Each number is 50 + 15 x the weight over its row's rms, rounded and kept within 0 to 99. Layers, rows and columns count from 0. The size before them is the row's rms in percent of the matrix's.

# up: layer 3 MLP up, 768x192, rms 0.169, rows 376-392, columns 96-191
# down: layer 3 MLP down (transposed), 768x192, rms 0.0822, rows 376-391, columns 96-191
up376 097:58 57 41 38 45 62 63 53 45 72 57 53 27 54 24 67 79 29 32 60 68 58 74 47 51 38 34 05 46 57 31 34 61 55 46 43 56 61 10 56 40 67 46 45 60 60 92 55 85 46 48 70 66 43 44 45 64 48 39 40 58 60 63 71 46 48 33 66 78 52 53 52 38 47 57 22 78 42 31 76 36 34 47 43 48 63 56 50 60 61 45 40 84 37 50 62
down376 100:20 55 42 46 77 60 47 56 29 59 58 67 46 61 70 47 44 54 48 43 71 35 53 46 47 44 44 43 23 59 77 48 28 57 43 80 49 38 53 41 79 64 49 62 62 58 34 56 29 58 60 47 42 32 29 47 09 62 65 62 51 50 24 56 30 53 56 64 30 37 73 43 49 58 60 32 22 55 60 00 61 49 58 52 35 40 75 51 68 48 47 17 45 56 48 45
up377 101:59 34 44 50 58 57 43 41 47 62 34 42 58 44 69 30 58 39 65 38 47 43 57 58 49 49 18 60 46 57 48 63 42 50 42 25 70 15 49 49 55 40 67 74 51 39 50 54 40 41 40 77 36 58 65 46 63 28 49 64 59 51 47 61 64 11 53 37 51 73 72 60 37 48 59 46 46 63 53 62 58 55 46 45 66 25 38 47 11 52 58 38 50 82 59 45
down377 098:41 65 42 33 74 74 43 58 66 47 48 57 56 65 76 57 45 48 34 46 61 73 45 67 47 29 72 16 72 17 29 51 72 78 62 31 68 60 72 48 82 80 46 23 62 65 31 39 66 58 60 46 75 20 67 66 36 65 64 52 49 54 55 50 50 47 48 47 53 46 52 49 50 51 35 71 62 39 52 55 46 76 24 64 52 35 64 70 43 32 64 52 45 48 37 68
up378 122:37 51 55 49 64 70 49 44 08 47 79 86 54 39 39 47 35 40 61 56 18 48 50 67 76 72 68 77 49 33 68 69 47 64 56 60 57 63 80 26 56 24 64 63 26 87 75 61 66 72 45 66 49 72 61 59 60 69 29 57 35 60 42 58 46 37 30 58 47 55 24 62 39 55 79 43 35 57 53 67 47 47 78 52 16 64 52 68 44 35 82 44 42 40 54 49
down378 096:40 56 60 62 64 68 49 56 52 44 65 41 43 58 55 44 37 52 63 55 27 49 68 57 67 52 27 31 54 54 45 34 50 49 60 78 49 42 51 44 51 24 26 73 37 55 68 40 63 31 48 59 41 47 49 55 41 31 84 55 56 57 58 54 41 38 34 63 61 34 44 65 56 61 36 50 48 50 51 51 50 48 53 63 53 66 57 52 67 50 44 39 68 41 12 82
up379 102:55 50 49 42 67 58 49 26 46 34 60 46 34 25 59 59 64 53 36 51 45 20 34 32 37 54 49 38 50 53 41 62 61 62 71 63 52 12 45 61 63 32 46 32 53 63 25 67 23 64 54 47 46 53 56 62 36 25 65 14 46 38 30 37 49 73 55 66 53 68 54 75 46 82 22 47 48 45 52 60 50 47 36 50 03 47 86 55 50 55 49 37 62 65 79 43
down379 100:49 62 36 38 53 76 55 70 54 44 55 48 14 34 35 56 51 57 53 32 83 49 39 46 68 36 19 60 55 53 10 56 60 47 64 34 30 64 35 52 64 44 37 45 42 22 29 42 46 50 40 62 43 75 74 46 49 86 38 28 74 49 53 52 56 37 67 44 59 57 48 39 63 57 75 46 37 57 64 27 35 39 44 58 46 46 52 34 48 52 54 74 57 74 50 74
up380 090:39 53 52 73 89 61 69 60 45 55 47 48 70 91 55 47 53 44 57 46 50 35 65 40 35 59 42 62 31 53 62 42 45 60 57 27 49 59 50 64 55 31 59 78 54 47 66 26 27 13 42 53 76 37 52 63 50 58 45 48 30 49 62 48 42 42 73 75 48 64 54 48 75 26 52 58 62 68 73 59 40 43 64 16 35 37 36 46 49 76 58 42 50 40 33 63
down380 091:57 31 32 37 39 57 86 41 39 64 64 45 49 56 46 68 52 18 43 35 61 48 45 43 64 52 81 38 54 47 66 45 83 40 65 55 57 41 56 41 31 29 47 37 46 33 65 35 56 84 51 55 62 62 34 44 56 50 69 56 55 58 27 24 57 81 14 59 54 49 62 47 41 76 61 38 47 62 66 20 58 46 45 77 76 75 50 49 94 31 32 47 17 68 58 54
up381 095:48 57 69 58 61 67 33 61 33 46 58 40 52 53 58 32 54 57 49 30 33 43 43 34 61 55 58 45 56 42 64 79 66 45 50 41 54 50 40 57 42 49 55 55 46 45 24 81 51 56 54 63 60 60 34 39 41 62 68 82 49 39 33 53 38 56 14 41 45 31 55 29 46 60 67 52 46 68 50 35 37 20 38 37 58 49 77 52 42 48 87 63 89 79 53 31
down381 105:34 37 54 58 61 67 55 25 51 73 61 61 31 65 45 51 54 49 75 60 45 32 46 15 72 68 38 63 52 54 51 30 18 54 43 53 50 70 33 41 54 39 44 67 51 54 60 38 49 41 39 53 26 76 72 45 73 51 54 28 52 55 58 45 44 35 74 46 54 34 33 54 69 59 63 53 23 14 48 68 91 57 08 60 24 29 40 46 75 62 55 44 46 28 58 52
up382 103:53 67 47 35 34 27 31 32 17 75 37 23 68 50 48 36 46 57 73 44 53 46 65 53 52 32 53 54 54 46 62 49 47 59 80 25 67 41 48 17 48 52 13 42 41 36 56 64 60 22 78 30 54 40 63 68 52 75 32 68 45 53 60 23 39 30 50 55 76 40 43 50 49 48 45 42 60 53 48 54 29 51 50 51 45 70 40 63 26 92 56 62 55 56 63 56
down382 100:68 31 70 48 89 44 67 58 60 36 65 61 70 54 40 61 54 17 35 36 54 42 20 33 69 60 55 70 45 63 50 33 59 39 50 80 48 45 42 45 31 45 38 45 64 59 18 66 56 30 60 49 45 30 54 42 55 58 67 64 41 14 65 36 40 36 62 34 27 46 48 26 31 71 45 50 46 56 49 37 63 36 43 41 44 63 55 45 43 46 54 29 04 57 55 64
up383 097:40 99 74 61 77 51 61 56 54 38 49 64 48 82 54 69 61 54 61 75 46 35 44 54 42 62 74 70 52 55 53 37 53 12 32 36 79 48 56 50 44 41 49 21 64 42 63 51 69 25 49 53 49 40 86 51 53 29 37 42 53 54 28 38 41 45 48 68 52 67 46 81 43 60 36 48 31 36 54 45 69 45 34 53 48 51 37 40 64 45 79 37 33 43 41 73
down383 101:27 71 28 56 53 40 74 70 53 41 65 61 71 00 49 43 54 43 62 32 52 57 30 50 77 52 36 36 56 70 73 56 50 63 46 48 58 47 54 63 72 32 51 44 54 27 52 45 34 57 55 53 68 76 35 58 55 58 35 72 48 62 66 21 56 50 44 40 41 31 42 66 71 42 33 28 50 50 82 32 46 44 70 46 30 20 48 16 37 54 41 45 46 48 65 66
up384 086:47 66 20 29 60 02 43 38 64 65 62 38 69 49 41 45 67 42 17 59 37 60 34 24 65 63 66 73 66 35 50 45 35 39 27 50 35 37 54 51 63 63 57 31 66 63 49 62 63 37 44 89 56 57 64 54 45 52 83 79 50 39 69 20 52 25 48 66 44 43 56 51 80 62 65 60 56 45 51 63 54 36 49 58 64 40 18 40 46 59 22 63 50 70 45 67
down384 100:46 38 54 90 46 68 65 77 54 27 53 59 27 69 22 48 48 88 49 36 45 23 67 71 48 37 55 53 78 11 53 49 67 32 56 47 52 40 29 72 60 50 32 62 28 55 46 39 35 63 66 58 72 60 57 09 28 71 50 62 85 60 37 48 55 56 55 58 31 39 47 37 57 34 65 54 57 36 57 66 29 49 49 40 37 27 54 59 32 30 50 47 67 43 60 59
up385 098:60 44 28 40 43 50 47 35 26 41 47 33 39 87 42 42 55 80 52 45 65 61 30 60 42 60 76 42 54 51 74 45 31 69 37 57 40 27 60 43 16 68 38 60 41 63 69 53 54 71 68 33 33 29 50 59 23 63 63 48 32 64 41 58 36 42 42 66 50 54 44 62 59 62 54 45 59 27 39 59 63 51 62 42 43 62 44 61 57 53 43 84 56 16 64 46
down385 096:15 42 32 68 37 31 57 49 74 57 36 61 26 52 24 30 64 68 35 41 35 35 28 44 34 67 62 61 39 41 55 61 58 59 64 67 56 57 70 62 45 49 37 68 36 36 36 41 65 77 50 48 36 38 78 58 59 72 39 67 57 44 76 45 62 15 42 35 27 58 33 20 72 40 38 31 61 39 60 47 42 53 32 28 61 29 51 52 39 38 60 55 56 74 91 72
up386 089:50 56 33 55 20 51 94 57 47 45 41 48 68 31 35 14 47 56 32 43 49 50 38 44 17 32 38 66 69 46 49 40 54 64 38 34 40 20 51 42 34 38 45 62 27 62 36 22 36 55 33 44 52 54 55 32 47 33 42 27 39 62 68 36 68 68 58 76 47 58 53 53 43 43 49 44 54 44 46 99 56 27 51 48 47 78 81 39 42 56 69 58 46 42 62 50
down386 102:58 65 64 48 59 44 42 53 31 75 57 29 38 52 72 48 66 58 74 44 48 48 51 59 29 59 12 07 66 49 39 38 58 79 57 55 38 44 27 67 39 51 74 30 48 16 29 60 42 41 54 54 53 29 54 64 70 35 67 51 33 54 23 43 65 33 47 53 36 65 39 56 47 55 31 37 53 36 64 25 45 55 64 64 36 30 48 86 63 38 51 67 47 59 84 34
up387 114:59 29 35 51 74 59 39 22 60 36 49 71 38 68 60 46 33 55 72 27 60 56 43 45 55 34 57 45 61 31 50 52 51 50 46 34 57 55 38 79 56 52 62 54 29 46 43 60 52 69 59 42 67 72 42 43 22 39 46 55 59 46 61 42 52 32 59 32 18 58 76 70 36 77 62 40 64 76 69 48 65 54 60 38 67 40 48 45 28 67 82 43 66 50 26 44
down387 104:72 15 84 60 67 65 73 50 19 51 42 74 52 30 50 73 59 59 39 22 35 70 46 48 63 57 49 43 43 48 45 35 56 76 54 48 54 38 58 59 72 60 51 64 65 24 32 47 45 25 40 39 54 52 50 77 42 65 05 19 62 28 33 32 41 42 59 52 33 24 33 49 53 48 46 22 82 56 51 70 42 56 34 50 48 57 55 33 66 48 22 43 67 71 37 29
up388 116:46 48 66 45 40 55 42 34 51 28 51 72 54 42 41 44 80 46 47 51 71 42 63 52 47 52 47 81 64 34 36 38 48 43 53 74 48 22 51 62 45 47 48 49 55 47 35 33 40 58 77 66 49 44 67 44 36 83 70 38 29 30 56 54 46 44 36 65 72 45 40 47 35 64 41 79 49 19 31 37 71 72 43 54 25 55 49 45 38 47 41 59 38 38 44 43
down388 104:52 49 68 25 62 30 44 36 61 61 51 55 51 61 38 54 77 52 44 41 40 47 43 46 36 52 32 62 64 33 34 66 41 67 33 81 45 57 44 48 69 24 23 51 34 46 38 45 63 28 34 77 55 51 52 59 26 60 45 69 66 22 38 41 59 53 53 53 47 48 11 17 59 68 42 57 39 15 35 44 74 70 30 74 49 13 41 57 40 44 48 42 43 57 53 65
up389 109:60 41 51 66 44 34 47 41 31 73 49 23 65 81 60 51 29 67 39 33 41 47 40 48 69 57 72 50 38 56 46 40 43 48 61 68 44 43 41 70 53 41 38 50 32 35 46 64 24 64 49 69 42 46 68 39 28 74 55 40 45 65 46 43 30 31 46 51 46 49 96 67 61 64 46 35 60 62 42 26 58 61 30 59 56 70 68 43 34 82 22 99 62 45 56 46
down389 105:54 55 48 49 58 60 59 60 65 22 46 37 68 32 48 55 48 60 54 67 31 30 44 60 56 34 56 40 50 67 55 70 41 66 56 42 58 49 67 69 45 47 28 70 21 70 57 55 43 67 47 41 38 37 66 58 51 35 32 70 40 48 62 72 54 31 52 46 45 25 69 34 80 68 30 26 42 39 57 21 53 53 26 47 42 41 40 25 72 34 41 40 39 39 64 62
up390 116:66 49 67 71 69 44 44 49 31 54 17 47 24 48 81 42 65 73 72 39 37 58 48 55 45 38 82 58 53 53 73 41 58 31 40 69 47 43 30 39 63 45 59 15 66 48 54 45 68 07 38 46 47 40 41 45 23 65 42 70 40 60 48 76 12 62 29 45 61 80 27 34 51 66 44 54 32 75 36 98 72 36 53 61 62 64 55 70 46 41 44 56 65 84 49 41
down390 102:92 39 43 62 58 46 29 49 29 51 40 32 51 65 62 63 32 69 56 54 39 49 50 77 51 39 53 37 42 42 54 66 66 48 41 73 60 50 64 49 34 50 35 25 49 47 54 79 42 32 44 45 56 37 28 56 44 41 67 38 66 06 65 64 43 51 46 76 75 64 27 39 59 42 45 76 61 50 53 68 28 26 37 59 60 41 76 60 49 61 30 38 33 44 35 66
up391 103:68 32 69 12 42 67 56 51 39 55 81 45 60 55 64 53 42 32 57 44 45 54 41 50 56 76 99 42 63 51 27 66 49 72 51 34 62 66 41 42 37 77 46 42 48 41 50 50 38 73 39 44 37 21 31 37 51 47 23 47 26 43 38 63 42 41 33 45 53 79 41 47 53 78 45 48 40 43 50 44 55 62 37 48 34 65 80 54 28 25 25 69 37 22 47 38
down391 107:72 60 52 37 54 48 48 50 22 61 54 29 49 62 52 26 31 58 34 43 62 50 65 61 11 47 28 49 61 53 48 31 64 36 78 66 52 40 58 45 92 56 72 47 63 47 42 68 56 43 46 43 34 92 64 59 50 32 35 51 56 86 54 42 63 39 57 48 62 27 50 12 55 67 31 23 42 47 42 82 43 57 39 24 55 37 59 54 58 63 95 51 54 53 29 67
up392 094:38 63 42 67 49 54 12 60 52 66 51 72 47 69 60 33 38 73 67 57 61 51 54 57 41 63 58 43 49 49 48 41 51 41 63 02 64 34 60 50 44 58 53 43 34 21 46 26 45 44 73 60 58 54 50 72 51 36 59 74 61 39 72 22 64 22 10 62 62 60 45 60 38 41 57 60 58 40 41 63 41 27 54 49 76 33 31 29 45 67 69 54 46 66 45 37